From a checkpoint of a small transformer trained on Wikipedia: rotary positions.
Each number is 200 + 40 x the weight over its row's rms, rounded and kept within 0 to 999. Layers, rows and columns count from 0. The size before them is the row's rms in percent of the matrix's.

# layer 4 MLP up, 192x64, rms 0.233, rows 22-76, columns 0-63
071,230,193,201,182,180,197,218,288,192,259,178,218,214,214,287,210,228,198,229,217,177,195,163,223,202,266,202,153,186,142,225,313,241,168,263,224,230,258,197,216,157,182,191,121,242,169,232,224,139,215,192,205,159,192,144,143,140,215,201,181,201,162,102,181
105,185,190,150,169,285,217,205,188,189,149,176,245,189,153,147,205,173,230,205,241,165,117,251,187,267,212,216,163,170,218,172,246,224,249,110,197,186,165,212,216,169,154,228,171,240,203,243,232,218,155,175,191,125,215,279,306,158,199,201,225,230,160,243,232
086,215,205,258,202,150,138,199,148,246,191,254,165,218,197,205,146,239,211,231,177,151,235,242,194,135,184,168,167,225,171,155,172,281,167,153,203,145,214,231,235,227,246,138,164,212,174,277,110,196,233,196,164,164,234,200,222,213,173,241,294,140,223,221,232
113,157,192,156,168,216,176,198,210,232,184,150,232,265,134,171,166,144,221,188,276,204,168,205,226,212,205,198,223,179,243,160,171,155,217,145,246,179,227,276,183,282,165,229,89,225,205,273,203,243,141,229,213,157,188,232,234,114,236,199,188,248,201,221,224
086,162,202,203,180,217,168,262,222,217,203,244,169,233,188,158,308,221,199,156,192,231,154,255,161,217,227,197,146,232,230,206,240,183,277,269,234,171,163,153,255,200,191,203,184,206,212,228,213,222,133,155,137,238,271,194,226,168,214,197,108,133,213,195,125
116,174,172,176,187,166,208,233,232,247,150,181,225,232,198,167,299,233,243,234,195,275,183,202,237,145,176,221,165,188,224,209,222,248,230,215,219,184,164,273,266,119,213,114,172,162,167,206,230,198,181,199,117,210,165,273,259,188,149,220,204,142,185,153,161
123,151,156,248,192,192,211,203,310,186,271,179,199,242,216,227,241,250,172,205,174,175,200,145,257,184,162,107,225,137,263,179,173,179,209,215,169,178,213,308,196,140,172,208,241,242,229,194,188,178,191,162,177,253,134,217,170,184,140,177,183,245,206,187,242
115,205,202,229,189,176,185,140,177,153,224,136,126,227,200,157,259,217,174,263,231,253,196,214,201,180,271,227,264,172,293,177,141,149,128,169,120,178,227,224,243,205,235,121,217,214,175,158,215,203,193,182,156,200,197,255,265,243,175,182,224,242,203,231,220
176,190,155,141,255,240,170,198,225,273,215,178,134,276,160,206,192,187,241,224,249,174,140,236,177,258,204,161,238,124,215,243,228,234,217,236,254,156,172,227,255,190,212,175,171,154,177,213,160,248,186,179,189,142,177,286,224,143,138,214,241,135,196,218,196
068,209,109,246,181,141,195,237,201,143,210,227,206,184,191,189,223,216,222,235,197,184,186,143,169,163,138,223,274,225,139,191,187,194,151,269,231,262,269,306,189,213,216,220,293,219,216,219,186,224,209,159,137,178,228,151,137,182,156,228,165,221,226,201,232
094,112,190,237,203,221,123,185,253,159,177,200,226,151,152,186,220,151,263,191,247,254,147,244,213,145,203,173,229,217,320,204,189,130,204,239,192,175,222,200,142,125,185,183,167,167,234,189,220,295,175,221,212,224,191,202,249,238,202,209,168,238,215,228,186
111,167,182,212,184,205,143,142,206,130,212,225,242,320,295,167,235,289,193,172,204,188,206,217,154,174,232,244,218,145,180,208,154,168,148,238,188,158,247,166,214,174,272,175,226,269,194,221,156,193,215,156,186,170,171,217,198,243,179,199,143,192,208,269,208
052,172,172,221,285,221,291,192,230,255,185,226,173,214,210,282,194,143,224,234,173,228,110,241,224,140,205,175,167,201,180,174,237,217,162,151,256,196,199,234,205,193,248,216,217,173,232,198,201,241,172,205,159,93,197,226,218,165,148,226,167,172,147,228,285
105,73,204,209,178,214,167,201,190,272,205,257,215,161,191,211,176,180,223,233,173,303,169,221,199,92,214,179,222,207,239,205,208,204,194,157,134,193,115,206,151,197,230,174,237,183,252,225,212,202,208,254,179,121,244,217,218,201,212,167,184,174,190,271,154
111,190,149,216,167,252,139,237,263,236,209,246,246,232,179,232,186,228,204,156,182,190,203,187,204,271,92,229,144,217,190,122,203,169,248,118,135,187,130,169,253,188,221,204,196,174,232,275,211,284,222,209,183,165,215,186,221,215,213,199,189,135,170,236,202
111,112,185,162,185,249,112,257,198,138,234,165,216,164,183,151,243,257,249,193,241,202,165,242,265,204,184,161,192,226,236,196,191,145,136,172,157,214,210,202,232,213,175,229,214,257,202,260,176,202,199,164,194,191,240,214,193,230,222,104,207,214,256,302,187
092,268,174,263,161,222,197,180,146,186,162,139,159,236,240,242,148,204,235,146,210,165,215,209,163,251,206,168,243,166,181,175,151,176,120,211,202,218,241,269,167,250,237,181,232,247,214,159,96,141,259,238,191,194,210,213,176,190,275,232,217,184,182,171,255
108,191,245,176,247,239,172,244,236,232,230,246,238,231,179,223,204,217,258,197,186,204,136,203,174,206,254,225,189,187,216,305,227,200,264,173,216,163,109,130,277,156,170,158,129,262,180,176,192,187,200,142,214,176,126,227,264,153,172,195,199,175,206,175,168
114,152,138,200,189,232,123,219,225,173,231,185,223,239,214,146,210,262,281,182,154,188,214,213,155,288,242,188,222,123,239,199,142,171,178,239,203,207,174,202,182,166,192,275,229,297,106,190,172,233,184,238,183,176,172,225,146,216,209,142,170,186,206,212,233
097,169,190,265,205,228,211,174,140,234,243,282,172,161,261,205,165,303,190,222,139,153,173,200,190,179,187,206,136,186,203,193,189,186,176,126,236,268,192,215,198,209,214,204,267,230,256,186,191,182,207,256,231,222,201,169,246,149,101,173,251,163,127,195,191
088,163,196,212,161,201,130,210,215,145,229,121,165,188,267,179,68,196,207,275,281,226,136,158,197,191,252,211,297,191,180,159,197,183,207,229,213,190,205,197,250,160,203,213,244,193,150,155,183,186,210,231,186,236,195,225,172,274,207,205,216,239,212,174,244
092,146,178,167,214,197,219,182,151,272,259,162,98,146,192,137,111,234,269,212,182,181,180,183,206,235,258,199,168,221,183,184,219,197,181,208,129,259,225,152,201,219,201,235,238,216,123,188,178,165,243,282,274,191,217,208,164,160,196,233,222,240,219,226,193
102,194,179,158,204,231,147,232,169,253,209,181,208,318,92,188,254,165,142,233,216,130,222,171,214,225,191,151,176,181,184,180,240,155,235,273,178,228,223,232,214,122,251,189,265,227,201,241,245,207,205,190,158,164,168,208,263,171,218,184,162,202,170,180,153
117,135,211,188,148,169,145,233,153,242,240,239,155,174,179,227,279,240,202,188,180,235,237,219,241,186,273,212,217,226,259,139,253,226,212,174,213,229,174,167,215,161,222,172,169,216,221,193,261,199,175,177,248,153,167,107,182,230,212,234,109,183,233,296,184
091,163,209,198,222,266,249,212,247,143,252,228,170,114,212,109,232,245,235,209,244,176,195,185,236,248,200,199,222,143,169,217,175,194,286,161,168,264,191,201,200,183,237,159,226,211,265,156,196,242,151,173,106,192,175,188,219,124,159,175,196,201,218,261,203
125,193,227,178,214,287,171,172,177,193,190,92,212,266,112,236,168,209,184,238,223,170,185,292,216,258,239,205,196,150,132,153,231,191,223,225,219,225,202,213,272,201,215,124,207,191,228,185,134,179,192,208,151,192,156,242,263,130,177,205,202,179,201,211,241
055,261,163,280,150,214,234,124,199,249,192,272,192,174,186,194,94,158,229,214,248,140,232,205,171,173,259,147,230,198,157,199,217,185,172,210,194,225,210,136,192,184,255,155,180,164,245,192,145,195,203,252,172,204,173,241,172,177,139,259,267,197,248,198,239
098,228,209,162,200,211,208,176,298,164,156,182,135,179,277,176,117,209,239,240,266,175,213,173,202,247,218,251,286,220,220,177,156,138,228,277,158,233,176,192,258,184,248,227,193,173,154,186,247,191,184,156,164,211,183,230,187,182,230,156,212,115,214,196,239
140,242,214,180,213,243,248,204,231,204,159,196,270,165,108,203,209,209,265,222,199,181,128,234,211,233,227,166,162,159,175,260,254,182,272,135,184,218,128,203,222,158,208,227,215,244,225,225,215,240,195,175,190,142,170,188,247,74,184,163,180,249,180,162,217
120,206,161,226,237,221,160,146,158,139,213,258,189,203,189,213,238,172,224,249,227,151,178,238,186,162,199,114,263,239,243,250,192,120,194,226,153,173,224,237,151,178,291,208,186,233,284,205,117,211,195,153,171,198,242,230,187,153,209,169,184,200,168,254,143
094,192,216,180,226,171,292,156,198,210,251,223,219,234,193,157,241,277,218,182,210,287,125,210,175,198,260,216,167,141,171,217,228,231,172,101,201,219,142,257,227,175,218,150,244,178,223,210,196,189,195,174,151,144,158,159,204,215,135,285,189,162,217,237,211
105,177,146,187,206,199,225,289,154,230,168,246,190,209,213,246,217,280,234,134,187,291,176,174,208,124,154,238,208,244,170,150,201,238,211,160,223,203,131,204,199,224,209,189,239,186,205,243,185,244,213,177,210,114,204,116,195,266,147,227,153,158,197,240,170
092,245,200,190,127,233,178,187,126,211,223,279,208,242,216,187,164,198,223,164,229,172,197,237,171,201,207,234,217,212,206,255,169,159,126,283,236,117,198,189,195,213,245,187,202,158,217,193,159,257,193,190,234,146,261,198,186,198,223,249,193,54,210,202,167
134,260,178,154,174,190,189,275,167,236,199,112,221,203,182,178,169,206,242,187,232,266,223,220,127,253,133,241,270,195,112,187,210,211,198,210,268,166,106,239,234,175,181,170,228,196,117,188,168,202,144,189,155,219,220,220,245,252,214,187,215,198,180,230,219
088,175,209,186,172,175,217,227,192,205,159,215,207,211,184,247,294,219,160,207,245,152,143,215,173,211,225,202,190,205,319,139,206,172,166,157,276,184,196,189,215,182,233,153,151,131,285,228,185,233,255,222,226,229,151,177,205,166,222,152,248,222,136,151,270
084,257,240,173,226,154,212,219,185,284,174,217,186,189,162,252,164,143,278,149,150,159,151,216,260,282,188,184,188,222,159,198,252,214,199,213,212,114,145,228,220,136,148,276,173,213,203,223,210,248,183,184,188,206,266,173,199,191,169,256,190,208,176,167,270
104,213,155,254,88,316,266,247,195,170,187,152,212,202,216,215,234,186,183,219,199,189,196,232,156,178,167,221,180,204,198,191,131,177,185,179,189,154,223,307,246,196,186,211,246,229,207,270,195,107,220,237,221,206,206,253,198,220,208,184,184,216,194,141,136
083,89,196,211,269,152,122,164,248,184,196,306,228,231,189,171,111,151,218,209,206,209,246,212,235,171,189,253,171,224,218,182,193,239,189,204,134,211,213,213,240,236,221,206,201,211,228,157,247,213,127,179,183,243,155,199,223,149,169,195,209,160,276,151,202
083,194,224,197,124,212,244,199,219,194,228,229,101,182,212,265,266,263,229,224,263,157,170,170,173,275,135,181,252,203,186,214,232,187,188,231,253,227,226,203,210,167,106,163,144,194,188,237,253,178,222,216,199,242,270,208,193,177,263,168,151,158,222,161,173
101,218,222,107,290,254,239,202,275,160,244,156,218,197,172,210,184,216,191,244,208,228,174,251,171,186,228,216,187,155,214,184,179,253,206,199,224,251,156,235,251,135,216,229,153,233,143,242,186,218,183,196,201,164,149,91,184,121,241,192,188,244,155,170,232
111,202,169,145,156,342,206,276,190,122,169,142,258,171,141,148,198,253,207,256,260,212,176,204,181,179,233,175,152,142,210,224,202,250,234,226,227,186,208,223,217,163,233,154,202,196,208,180,124,204,189,241,212,153,241,201,215,240,207,217,232,194,162,171,156
097,170,153,194,210,164,154,194,177,217,145,165,177,232,240,275,196,214,223,179,158,170,212,171,323,208,224,169,179,263,217,253,146,206,100,151,173,217,183,202,229,228,212,302,214,268,164,226,151,184,133,258,204,225,194,204,203,200,217,171,239,157,195,223,227
081,175,213,165,252,160,238,223,217,245,153,213,143,249,183,224,181,173,201,224,168,170,124,149,173,191,214,247,301,130,202,170,222,162,189,194,215,122,189,156,211,238,189,245,102,172,187,253,167,207,217,222,254,179,155,244,255,199,253,208,250,258,203,220,255
089,233,221,171,179,225,184,195,256,207,124,177,268,255,161,187,235,123,260,281,146,200,166,271,214,269,223,143,182,229,221,133,243,198,180,230,147,243,195,236,232,154,176,185,253,203,198,138,156,204,152,195,176,183,233,225,218,107,179,213,209,152,207,191,205
100,169,237,118,186,185,212,181,137,153,174,157,95,193,161,170,280,231,295,243,207,185,172,164,226,180,241,241,256,200,179,199,207,204,240,239,208,222,164,167,195,224,237,182,165,261,177,192,201,260,173,222,107,258,219,143,193,201,195,180,255,175,159,211,163
101,184,222,241,196,165,130,170,183,175,151,255,207,203,272,187,232,207,218,177,169,192,202,250,158,154,152,189,253,145,187,174,249,214,195,249,145,162,295,196,252,257,302,169,241,231,230,218,203,199,188,156,146,155,195,200,225,182,264,233,160,114,217,218,215
090,186,180,246,225,177,254,186,259,268,217,239,127,166,196,244,203,207,181,192,259,223,158,161,230,165,261,212,176,103,137,206,212,217,253,153,189,228,160,187,177,181,226,179,162,153,218,207,195,201,229,285,264,209,182,209,199,155,140,256,222,183,124,118,219
083,273,174,201,172,219,311,266,228,233,146,173,179,143,199,264,221,199,130,147,219,192,241,188,175,205,134,205,198,157,240,145,207,183,152,194,234,312,224,245,183,200,212,155,161,193,217,228,163,142,183,225,203,203,186,217,251,137,261,215,175,218,172,215,171
092,178,195,192,236,283,217,156,223,199,223,297,228,275,167,200,126,192,194,193,279,115,187,184,165,185,179,184,185,183,223,234,163,126,197,283,185,185,221,154,196,175,204,195,263,214,165,164,171,168,177,245,156,275,236,273,230,200,182,216,198,154,206,145,194
100,213,151,229,198,221,205,164,126,176,176,223,181,162,178,156,144,173,159,180,191,181,198,224,187,260,85,177,270,175,250,289,193,157,197,224,188,197,147,218,192,222,194,216,172,249,187,207,158,208,195,233,148,182,282,187,202,264,241,273,214,129,195,275,220
115,220,243,214,148,133,219,174,190,202,142,198,329,216,219,172,301,176,229,151,280,189,205,179,231,98,176,218,292,160,201,166,153,176,214,171,173,202,224,155,191,163,202,203,179,242,230,200,228,224,162,188,249,203,203,149,212,219,264,171,188,221,200,207,188
113,211,164,227,192,184,215,288,272,217,203,179,247,256,167,212,180,221,275,213,194,226,159,251,212,246,174,266,142,132,175,224,207,163,245,161,203,209,83,171,190,112,156,193,226,203,215,204,191,168,201,250,219,136,211,211,255,196,172,136,192,242,147,203,221
111,207,243,199,137,218,148,127,159,141,143,212,289,271,220,168,249,206,163,154,184,140,207,189,188,205,161,167,217,203,249,209,193,132,211,204,106,139,243,197,266,191,258,213,198,255,180,146,203,228,160,246,202,237,239,192,204,216,258,229,210,177,208,257,183
092,200,162,164,247,223,218,206,224,221,210,183,179,233,181,172,66,211,181,255,162,134,201,183,142,222,198,137,194,259,191,169,182,223,227,163,106,183,236,194,195,188,225,225,290,266,113,154,210,220,232,221,273,230,220,247,213,222,173,195,211,224,241,199,228
107,169,190,244,177,255,161,268,190,233,249,185,219,167,140,221,216,230,233,224,155,188,222,179,226,159,210,154,203,259,140,193,175,239,212,218,177,156,237,177,226,151,191,186,169,275,93,250,293,140,245,232,260,267,173,232,191,211,159,189,178,211,186,138,187
# layer 4 MLP down (transposed), 192x64, rms 0.0763, rows 22-75, columns 0-63
071,199,229,191,272,235,186,233,227,199,249,111,227,164,186,275,107,236,243,191,191,181,139,247,236,212,154,178,166,187,209,155,285,222,194,140,122,182,214,186,268,229,221,257,157,210,171,239,199,220,229,152,153,162,202,197,238,167,209,168,234,197,213,127,217
109,243,168,201,225,199,209,204,205,205,209,219,257,180,132,205,303,203,203,162,175,231,188,144,222,181,213,144,179,151,176,309,196,201,314,240,238,195,140,156,238,169,242,185,161,170,137,214,237,232,208,186,168,203,226,181,129,191,200,211,188,141,155,268,226
083,234,222,206,206,262,221,171,214,251,222,261,130,155,199,182,72,165,158,270,122,178,147,240,155,188,169,204,214,256,166,229,208,228,219,210,218,138,178,195,243,188,213,140,297,222,184,221,201,223,151,208,181,158,249,202,175,241,220,219,219,141,197,221,213
110,163,129,272,195,200,146,248,179,148,247,168,194,154,266,257,246,221,185,214,175,230,191,231,212,156,177,233,217,187,193,253,229,236,129,262,194,160,139,170,222,116,205,174,314,215,189,171,264,162,240,188,173,234,187,175,181,235,184,189,229,143,195,174,185
085,239,224,225,234,169,220,111,143,173,267,183,210,213,205,231,77,185,227,205,183,162,250,178,263,183,167,186,259,168,191,182,157,214,198,155,113,228,208,191,168,191,220,159,207,221,193,174,189,199,276,244,273,219,117,228,163,234,194,247,189,244,192,219,251
118,174,269,238,265,197,125,172,158,212,168,157,209,238,233,215,198,192,261,180,216,265,237,168,196,226,165,217,155,158,187,114,249,243,180,167,164,136,220,226,183,251,129,254,264,183,247,160,218,252,219,200,275,218,187,178,194,192,157,137,187,165,240,150,200
123,201,144,185,238,173,230,208,198,218,262,168,209,175,173,263,219,257,209,145,248,171,149,154,206,175,256,167,192,157,114,257,133,229,147,217,185,279,197,214,242,128,247,257,191,207,133,213,171,134,209,230,187,173,187,234,215,240,293,173,196,203,221,181,224
115,201,229,152,162,258,233,265,201,242,266,224,280,192,190,192,104,213,234,181,161,149,215,154,206,186,181,172,202,232,127,196,152,221,191,232,247,213,193,204,210,216,270,251,163,201,150,223,218,173,204,264,222,143,227,101,127,173,200,229,183,200,252,219,152
199,213,266,194,167,150,191,156,178,206,175,263,174,316,231,182,197,195,142,182,203,170,243,235,203,255,173,228,173,176,164,152,234,182,136,131,167,181,244,223,222,242,145,189,197,235,220,252,263,179,176,135,293,217,145,175,199,147,191,190,192,207,262,225,228
065,207,206,223,179,174,216,175,184,254,196,261,195,185,257,244,191,182,125,274,229,141,192,224,234,180,192,227,152,189,179,228,208,213,200,141,275,222,191,206,161,218,197,185,125,155,228,207,238,232,195,235,167,181,219,81,177,163,335,218,182,239,193,178,156
094,245,221,130,207,179,160,235,266,174,171,122,173,214,164,168,165,262,169,234,175,223,247,137,192,212,200,255,198,183,104,230,321,268,225,170,220,193,179,194,208,207,289,231,202,191,181,224,148,185,189,185,174,136,181,253,200,228,155,237,190,222,213,187,213
122,114,300,163,200,187,168,146,254,211,144,246,134,254,190,244,159,203,163,198,183,199,219,227,195,145,171,183,161,199,242,150,185,244,166,217,142,219,209,179,238,210,246,258,182,232,166,181,234,176,186,173,323,151,226,192,223,258,187,165,232,202,206,246,209
050,166,137,203,162,232,244,231,223,219,164,224,228,162,101,212,179,159,159,236,215,313,151,182,195,174,236,220,216,238,221,177,216,211,245,160,191,288,198,215,223,274,223,175,161,144,201,244,202,203,158,184,232,134,186,161,159,173,190,232,220,258,122,250,206
101,296,158,172,196,153,231,246,213,147,172,178,154,183,90,229,237,261,165,225,215,134,154,126,219,280,188,207,169,185,202,203,169,175,251,189,252,178,277,219,228,189,197,233,181,204,233,195,159,222,217,165,230,279,164,169,235,204,223,217,204,207,157,137,212
106,140,251,186,200,242,244,173,235,219,183,232,190,203,193,191,198,143,195,226,173,253,292,188,229,177,209,168,218,259,207,161,147,236,153,185,120,141,210,177,125,208,215,166,248,202,151,267,264,213,201,237,224,202,236,183,199,127,273,154,171,256,166,220,129
114,253,185,185,255,156,302,167,274,236,199,248,209,257,224,227,154,151,193,201,162,195,249,159,179,157,180,191,248,183,134,220,173,241,236,224,230,206,189,116,174,156,251,193,187,179,166,141,216,224,212,268,197,220,191,221,231,179,116,215,219,140,179,128,234
096,249,134,260,147,176,159,144,235,211,150,155,199,233,277,235,227,174,155,202,259,208,228,133,190,210,219,270,218,220,168,209,137,140,180,140,232,208,223,133,122,216,223,229,186,268,150,207,161,249,210,219,206,196,233,179,201,236,160,238,186,230,266,164,214
117,288,261,198,211,169,242,132,163,260,205,172,203,138,203,235,146,135,199,235,165,218,199,185,165,244,199,182,212,233,214,255,251,184,171,182,183,200,150,196,247,197,110,260,124,127,197,268,253,244,248,201,167,217,166,191,192,194,246,254,168,172,217,223,174
124,192,216,195,203,236,221,189,171,191,147,200,180,133,124,203,152,175,107,254,242,282,204,236,189,98,180,185,205,221,187,227,224,236,259,164,202,167,207,178,248,244,224,62,198,148,243,212,232,194,214,177,202,236,257,202,253,224,189,220,205,187,240,208,197
101,159,183,209,203,231,252,208,217,292,262,138,202,186,223,252,200,199,200,173,241,110,217,184,147,186,259,223,155,222,168,192,189,150,238,142,235,225,152,178,150,205,167,188,184,144,222,289,184,216,229,219,219,228,135,239,260,184,106,180,186,245,161,226,233
094,243,147,259,173,219,278,201,174,252,122,221,160,262,150,247,264,248,183,160,164,173,271,217,170,207,224,204,154,134,183,257,261,245,207,148,168,138,214,209,209,207,160,158,192,174,194,193,153,218,172,181,252,238,215,152,215,176,219,250,250,158,151,232,178
104,239,192,236,218,180,150,193,229,189,197,205,277,276,202,220,279,198,190,209,291,286,208,190,133,173,125,149,215,189,193,237,172,249,201,168,262,189,186,215,181,133,148,194,218,175,264,214,198,201,139,103,127,162,190,218,216,231,189,183,230,226,187,178,183
097,232,219,244,216,284,172,179,247,248,213,191,214,260,165,150,267,197,188,227,198,241,250,164,157,255,149,175,164,184,192,158,126,155,210,156,201,234,174,189,151,254,190,187,129,202,239,198,218,199,175,225,123,210,234,166,168,151,133,182,275,234,266,198,255
109,197,218,206,245,209,113,135,188,235,186,160,200,203,275,191,294,234,137,200,230,163,262,177,227,216,248,178,224,210,269,233,201,197,203,151,139,142,244,191,112,175,185,215,218,219,223,227,187,113,198,226,225,195,194,225,216,171,182,239,212,117,212,131,237
106,178,184,204,213,188,218,216,158,172,201,105,208,250,127,217,158,214,195,184,191,283,212,231,153,160,172,216,220,188,219,194,187,112,218,223,248,172,151,186,231,154,171,235,215,217,99,226,157,195,180,240,245,184,276,237,165,267,211,149,264,237,251,201,266
119,243,247,244,150,207,257,235,194,224,188,243,229,163,235,175,194,231,232,215,159,150,306,192,159,178,143,238,179,233,220,164,92,165,169,135,125,198,203,177,194,203,231,227,173,148,197,177,237,231,148,287,167,189,201,164,225,245,223,230,189,265,210,161,197
053,204,209,312,151,200,194,205,257,214,250,259,157,170,165,159,153,253,218,234,207,197,168,204,267,209,120,194,243,151,224,284,174,152,226,282,173,149,221,138,211,174,226,191,212,249,197,176,233,199,170,185,194,184,194,177,209,236,209,159,138,124,152,206,234
100,160,188,251,200,245,204,213,93,198,262,194,268,199,130,218,318,247,173,186,149,218,209,189,163,149,195,148,225,133,115,230,190,202,243,172,257,174,229,233,168,228,151,152,211,227,214,207,134,181,196,232,214,234,214,137,218,238,197,187,207,232,218,204,204
125,187,135,176,192,218,145,225,226,163,188,120,223,164,201,163,250,205,206,211,256,268,151,157,142,166,226,168,283,203,162,259,135,221,227,274,239,213,183,238,177,201,221,164,186,195,106,209,167,191,203,235,192,214,232,178,159,276,274,226,193,192,193,262,162
120,214,148,257,222,262,222,179,239,200,247,145,233,139,179,142,207,241,234,240,187,163,275,166,197,193,197,189,181,185,188,91,166,190,252,236,212,252,187,235,158,197,268,143,161,159,168,248,222,182,175,161,163,194,144,200,257,290,165,179,228,216,165,212,238
094,212,177,187,200,242,172,230,245,153,181,189,199,250,183,186,191,190,183,280,123,158,273,167,119,184,158,182,243,219,279,153,165,187,270,269,177,177,228,171,194,190,161,219,177,204,161,251,118,240,205,222,190,252,168,260,186,203,190,148,256,185,179,241,269
102,221,252,188,104,251,186,177,149,242,164,189,238,208,238,166,151,146,252,208,180,133,225,218,177,182,140,199,170,271,210,182,228,187,207,250,246,207,228,225,233,309,224,246,202,160,185,239,266,244,220,199,174,143,186,128,148,225,149,223,193,149,173,201,182
091,256,207,205,202,190,161,172,235,158,178,269,173,229,213,222,158,240,239,62,239,128,213,224,188,184,156,217,250,220,207,203,250,165,172,254,148,199,194,240,203,86,245,155,195,174,154,165,216,233,265,185,214,222,200,208,252,220,192,171,192,159,230,195,260
132,157,198,257,180,217,215,123,219,133,196,253,160,215,166,176,218,245,200,233,189,108,169,166,268,140,246,142,153,204,255,228,205,172,208,211,134,259,272,192,213,145,233,195,215,193,294,174,179,192,282,219,237,226,148,204,172,174,191,255,203,189,185,192,203
097,206,159,217,191,216,167,161,147,138,305,188,163,229,167,208,237,190,247,194,177,338,288,210,191,196,168,169,148,167,137,224,154,205,262,232,233,248,213,211,209,256,188,231,201,175,157,196,215,209,107,202,153,159,190,205,181,223,178,216,219,236,200,231,181
089,207,190,169,159,165,190,289,193,252,172,211,248,180,196,210,240,163,207,190,237,189,178,227,210,156,184,210,172,228,122,148,165,184,164,191,243,135,287,163,121,260,204,193,171,206,142,192,183,173,125,204,222,210,267,191,239,290,193,209,198,270,200,243,270
095,217,189,194,191,139,160,253,209,221,180,210,238,204,202,172,248,173,177,254,252,267,173,231,219,208,142,126,212,287,208,274,142,213,164,193,204,167,159,198,123,225,141,169,164,146,222,241,198,143,228,195,208,260,236,229,161,214,246,211,227,96,199,246,198
082,297,199,155,157,227,298,212,218,204,188,152,140,187,212,211,249,223,175,189,195,169,158,169,165,253,195,170,246,193,180,203,176,119,224,180,241,146,161,205,141,141,194,160,238,229,155,217,194,219,278,188,230,181,258,209,220,243,254,215,157,204,122,243,255
084,165,262,233,200,211,195,226,245,244,193,166,208,230,178,213,157,174,220,170,233,86,182,245,190,219,191,268,160,238,139,189,231,167,194,178,225,289,208,188,184,130,227,173,168,281,168,199,108,175,187,261,270,148,243,185,196,199,144,219,192,194,232,248,180
096,256,193,250,142,129,200,217,136,153,114,228,153,162,190,125,220,242,187,176,189,173,212,180,246,252,189,169,174,242,221,175,240,158,223,183,219,140,243,157,171,205,247,167,200,179,202,246,209,176,254,185,197,243,235,293,158,265,193,258,272,179,206,236,201
116,278,183,210,172,126,198,148,178,234,183,172,146,199,223,250,258,159,123,181,220,245,189,162,190,219,246,230,278,153,199,147,227,133,214,186,171,184,145,188,190,196,174,235,245,165,248,234,286,218,199,167,196,246,162,201,195,265,293,189,228,206,191,175,149
088,219,234,181,225,212,254,238,211,192,155,175,260,155,179,239,215,214,253,214,241,157,207,231,102,171,163,171,144,236,174,163,176,173,275,144,173,209,235,197,235,171,166,195,189,193,239,150,244,204,223,147,245,167,229,262,81,169,166,203,205,247,249,183,264
079,225,262,172,257,202,147,168,223,253,212,139,208,115,211,180,223,113,166,207,219,245,221,262,232,180,218,174,232,212,165,104,166,129,222,175,216,253,232,207,243,214,213,239,252,194,192,198,151,181,271,227,226,143,177,220,153,264,198,234,160,165,164,170,166
085,173,192,186,143,116,200,127,222,249,222,215,172,158,217,165,264,211,127,158,210,172,282,158,160,160,222,209,221,233,208,188,214,222,196,181,230,267,271,198,108,231,223,213,204,148,241,173,236,174,260,205,224,182,200,207,187,272,168,214,252,130,261,186,173
102,209,146,259,246,257,219,186,241,234,219,170,305,209,206,162,99,238,148,202,188,233,185,182,131,201,160,175,131,126,222,189,208,168,219,244,213,185,210,273,217,165,148,249,272,179,148,198,194,205,222,188,213,181,177,262,190,213,217,168,157,165,233,257,178
097,212,236,216,217,189,226,252,220,215,198,263,117,154,211,328,195,247,163,169,193,188,146,145,217,185,215,158,203,196,178,180,196,205,227,210,173,154,119,182,195,224,223,170,224,198,243,265,182,129,204,173,327,210,158,200,168,199,190,177,266,166,163,223,190
081,196,186,234,156,205,152,234,227,248,258,230,271,190,258,115,196,186,250,190,265,180,141,161,144,248,202,164,209,255,130,182,243,249,186,235,190,259,279,148,169,181,193,198,249,191,204,180,231,158,209,247,177,154,164,158,176,195,154,219,220,186,189,122,245
087,214,199,159,187,213,174,233,232,203,179,194,197,227,231,285,155,224,163,151,233,132,248,206,152,232,175,261,158,237,215,152,173,209,158,219,195,207,256,291,209,173,279,215,188,210,112,175,205,125,149,173,228,206,133,211,243,139,159,201,225,178,266,251,217
091,188,194,166,194,196,215,251,214,182,198,196,150,227,173,198,205,182,265,186,163,52,221,153,241,201,237,191,185,251,258,167,173,268,195,235,213,180,242,124,239,233,234,197,209,209,202,167,218,184,120,216,207,243,248,268,189,137,188,243,132,194,223,222,129
094,189,255,233,241,160,138,140,204,240,188,175,205,248,243,225,221,209,170,223,185,251,203,179,101,162,249,178,130,168,149,205,269,242,141,171,174,191,215,184,199,237,173,244,196,240,226,199,209,266,207,180,214,260,228,288,198,159,135,119,230,216,156,168,193
119,95,238,211,207,208,241,201,177,249,219,242,193,320,206,222,209,160,188,190,207,234,249,245,169,175,156,201,187,196,247,106,182,194,150,141,206,217,202,148,237,255,141,204,201,209,207,244,223,240,188,211,209,174,183,181,171,149,157,110,162,194,283,216,227
106,228,203,138,177,249,205,188,155,123,178,159,186,148,182,246,194,118,178,238,197,205,168,179,247,265,257,182,254,216,262,249,142,203,195,199,169,203,188,195,211,197,139,225,168,185,280,208,195,210,208,122,140,255,190,191,212,184,292,251,245,164,176,267,192
111,172,199,207,165,180,100,179,168,207,184,225,155,260,205,164,215,187,216,263,203,188,185,200,239,162,236,297,210,154,239,153,234,143,247,138,157,158,212,127,319,222,220,195,258,147,209,240,210,168,240,237,216,210,231,232,155,200,169,215,177,229,166,208,165
093,98,211,242,155,161,142,218,187,171,205,123,262,205,210,195,251,185,258,261,276,248,157,222,224,209,153,252,233,157,188,179,179,147,223,223,169,204,144,182,200,236,205,177,159,183,220,291,222,250,143,170,185,227,174,177,223,225,209,142,256,189,199,254,166